Weights of a small GPT-style language model, trained from scratch on English Wikipedia.
Size: MLP 1280 SwiGLU, 11.7M parameters.
Architecture: RMSNorm before each block, rotary positions, biases on query, key and value, tied embeddings.
Training: a variant of Adam for these matrices, 532M tokens, 8111 steps.
Each number is 128 + 32 x the weight over its row's rms, rounded and kept within 0 to 255. Layers, rows and columns count from 0. Numbers have three digits each. The size before them is the row's rms in percent of the matrix's.

# layer 5 MLP up, 1280x256, rms 0.0981, rows 1271-1279, columns 128-255
096:158111142101117097144146065085061159130127107135107091125137106126175125120081116110166096093124151131122157149178169102177104174104087142118103130114121137167117150100072108184087156119132120127131143099050080179158124089032140072081184069164079096130090191106140144183172151121152140125116185099165154149063193166140102064151058098091123137142157131140139091173097143101118127117146
098:154154122180180045143139135132060150129132131111089129134132112169164174124182142081104140122138122116195122080109149105086197134137104137073089144035145185116139188144153106116135136151124117191095147171151156163146170144138124129161156143080136122113154146053125128144151119118194130213159105139088097130119173107145139109183133097127147089094159101103107140168082095160132164104163
103:124139117138151173117174136119097148218114150126106119143142138117161074133155091142097142168160068113180153109129130131079111093111104137083153106075174166162136109104103133082125162149154180148185119148129076140123151117132155132094096110103106097118190127089078164177110117087113102160178103108122168119146118132124133049145062165187159102131103112144109134115087112110083128158098
098:100120116139164103077154114158162161095168120073186143124143169084143154185144174198172124097184105155126119182147198123101151156137148112157164092132096137097157104113139093113145101132136152152043163117144140148087169159110142170090119161085134077076151141176186064183139118166127143139100128163137074147161117090113121137169066117121143096124086201074061137178124124123082164115100
100:164121082107109076134110128117088074061123127109176132134142120169165139180176135166096117124117128138147182061090185077090087153056097159105110179067120183104160149193132132110109140107101127132149108164112085122184167079118156107149080109131057165161141131187134127148127129139146149096108146118123124152167084142145146162114156152127098134142111185100090121120136149120090094150140
091:184113133136146154131151099098123108115148133129187164145143171163102187123147140165141114117109091113132127044089097102079164126164107146098080157133124112162168110070095145118169141088154103115088106177071128126074105113140114170118149055094160065117199126055105091113138120129152131106054105137150076134113129092155126092155132107187136099104089097083146089145156142110154131173073
097:089121140107107120130123134112139159094076124100077138139129121132096099136153128122127109121106142124104117138147113111141141129065178081105190149080136182179141048171168163106124102129083062094066068141152101166072080106127159074107124139143179150137058067177144183087116140144160183181123129138100148117135140120174168112096100091113114121194160165071144154096107092113165138107100
100:134181142102096160124152117150113090129182129156119165124111123122108092127176145165164167144131104206159173125157161174104137146130081117105173092160116152149144123121143119047158106135127141147073117163165105110131112126170091111130071119126040100132187108159170180122145176090177139079111121111078104158184124106121158091127132098103097104117109159130122059156159177100118130126098
105:140158148152129137179089142145142064137127096103092099153120104124116134146065187083160158093120155068161101139156195129152157130128075095156091097188140081187167140085072173108147096180159163136096139103132089120123153177138181118160096125104112167192124111137141090096112191179162122090166149162110126190117102143183141075077087102181112170114133158144154108130157082156148151096125
# layer 5 MLP down (transposed), 1280x256, rms 0.0864, rows 1271-1279, columns 128-255
097:135131111118134120118131050113150146087105136151132100187096067042147184104120107115078130073109101095121159166127123142195101152086123075135146113151155105138168132102122133156123155113129151121113168154027134156100093113177159114123151117146168121168109155106142124126165087153124132097085157060116075149075172129130166124132112155141112121184133130137113187158138238085087145136156
097:193117116113135117153133192112118105143148097113128124157087159050078077255174071134129074156121116127131091162152110104092149116192155110096136128155139093163135151114111183175135149106134113120110102122221099165063118109130080104176123140101144098112111101163136076121111201143121143176078144177061129132125074139129144110110152122142129118095107091109113115112152127126080139158150
104:104166039071123121073096150144131194162144171153143166178166104136132105146086124129119100109157116088090105159102143103135096155120088093179154181093176109188146133152163217161104120170099149123064112127157086136139143096177127127134193171118112138090112129129104135132110133119102185123143102127135147143087141159118104109172109135138085115112120108108121157101065143137120131082129
099:147135114102093061126101175172118137157126138159138071149119096083126128188114187156121102183109125139152158147087098167115144075170135086117098166114112122119095147121130155119170075131168177138077119135165147102120155151089102076097143128153210143086101137146107136107093149109083167096116105189149101150127142143106143090192142175076123124113137100163131146130111151124146121135141
101:127146136128128125101095123152162146131127174180108077074177064014202161076156104084112182129123086117165097092145139117106098143164163157112120122113134105090131122146150174142118135097112173188133115137211084090136146169097107133088131117105164127136166130206146084123148139068067142088137087137129139168096094138091103164101111145171096076203150087129135101112155128160129049165123
095:119088155127146151163103085105127116160119140147103088189099089058128115166148162127153150094119171103089145159178154151226130096124130149170103118128216122114168110116135098107098100145167149113122167142171121099132156146116119135101131179105130108127100141149163181140168097150116057175112163124120163101157153176102127151140128112000130092090074126126109152124131058160100178056114
097:099159146189148094149148081132128220179216144150103129118118137047159102086107084129137137147141143110104119112152128153083142149120142156116119071137148124131116152145070129171054160135138174138147106188085112151105149118134185174118131111179135145179103150104147113159141131140079076118172171145176125161132081130135096126147091073101145152183123166143105090116103099137117207185140
098:138174127132183119144153173088213132116165151110134119174127113204124101173150163134140145128172108149144072166154149150067125147143099104158054094094122175134154151131109169159127157061130145128158148112075128151082145097108110121147080146161174145148151120163123173102080129078114056130106115167159120128129109138127159153141093108088114135135080209099136134117104152117170151113114
104:154074110090108158154171129161188144067133113143172175174132149075057105124123158133065159099127125148110116183192136105081148095196138142185122082122117146158159113111151188136155180133146165122083173137071143197153119147144109129132092134055135162121139152146081125198107109120078127116146139122119094147100187165150170093137100132095093149156106108101096114076154099127190137128125
# layer 5 MLP gate, 1280x256, rms 0.0979, rows 1272-1279, columns 128-255
099:084120149146124109053120130114156131124116081135119124114084074114093133153082081172086121118143172168132169109116122161146064193080172153127133107145144104137142180111113101146176171152111096118200060147099136100119132085144123144154085095077141177138149137177170130141102151114128119089099165129118111116137088071122029153123058105122153125129151155129119120171185092156171195099150
108:106122121124141107104140090116161147106087135170196139120143138084149112161131090143119141131088155112114160122125138133138146168126135101115130199109147165086159117128179150154136066138136154142096127157093223112186152054144118165139075141149139112114106121139092142147135112110129165149191110110153199169119101135180135158123121152133114027106180118112098167152098141146168204117109
093:133092146159102145091112085177102159174116116170126085090129136146091136153113095147153186138154124129099171088095134206193107126083152093109092162114136089108132141140177078139140132160158152098099130086170203087108105141133055141132149114170120103136125085112140116106120104149119164146185099121183079080172174104079157153091148167114112072120149141106107173130133173181145169123105
101:136162143032175154090086104103115201129161080128156129101093179101145143112146159127135120091124120173106116124136132106115158129132111108103169126108068116094119114122136089141109149110122143184171137053127144097122154113128127084123111112077113130122082164084110137106119145171125137116148123150114143102113143156136141079115161079100105096019126085139128205093097061103147061141078
095:120082162160152146174124169130142110152122142097134077134150112093095158101157158142131113099129133090109130104125093116186118145102152205153136084124141107128146130140145124118096137178145113134082150100159127118167134107189116082117169119093153157074101137124113169158171051116165098188167101104098109089139091170059112178111105107087121106155104054098133094054113197098066149050128
097:118085142135144158127129122123095097107115096100095211214117176112132169139125129091092099087136097168104063158051124084127063107084180120103134100150103141186082135059128107126118049140148144125176151147181131134155116098158128149140098160089087103157107109150099126130131108127122143116144046125151194115140083109102141184120181171136076179105085125168108140085083125092106087147125
091:141171149241131076157139110118166133179156193180116120132113113146118094175128105131094113079100132107092103114138121136162131111121167109147141176134088138081150194127142146143155099066152136122096108123125106139133143138110139108115127152114163077117076155138186187120105097105143043126164086100166153126144092143114132179054142145135156126143095108106089143177127136115115116135085
104:104115114150131108113215148143085168161173143162115114126124110125114150159083183150137122138128146154146085111125157126144127160185126189056123104065113126134165107121114044116078080096077120132125098149153132195166131161151125165127073119137136074134139134130081110106093127127143128170150138151172131064164098129106147129086135139146123139153145140191122175111073067116154185097097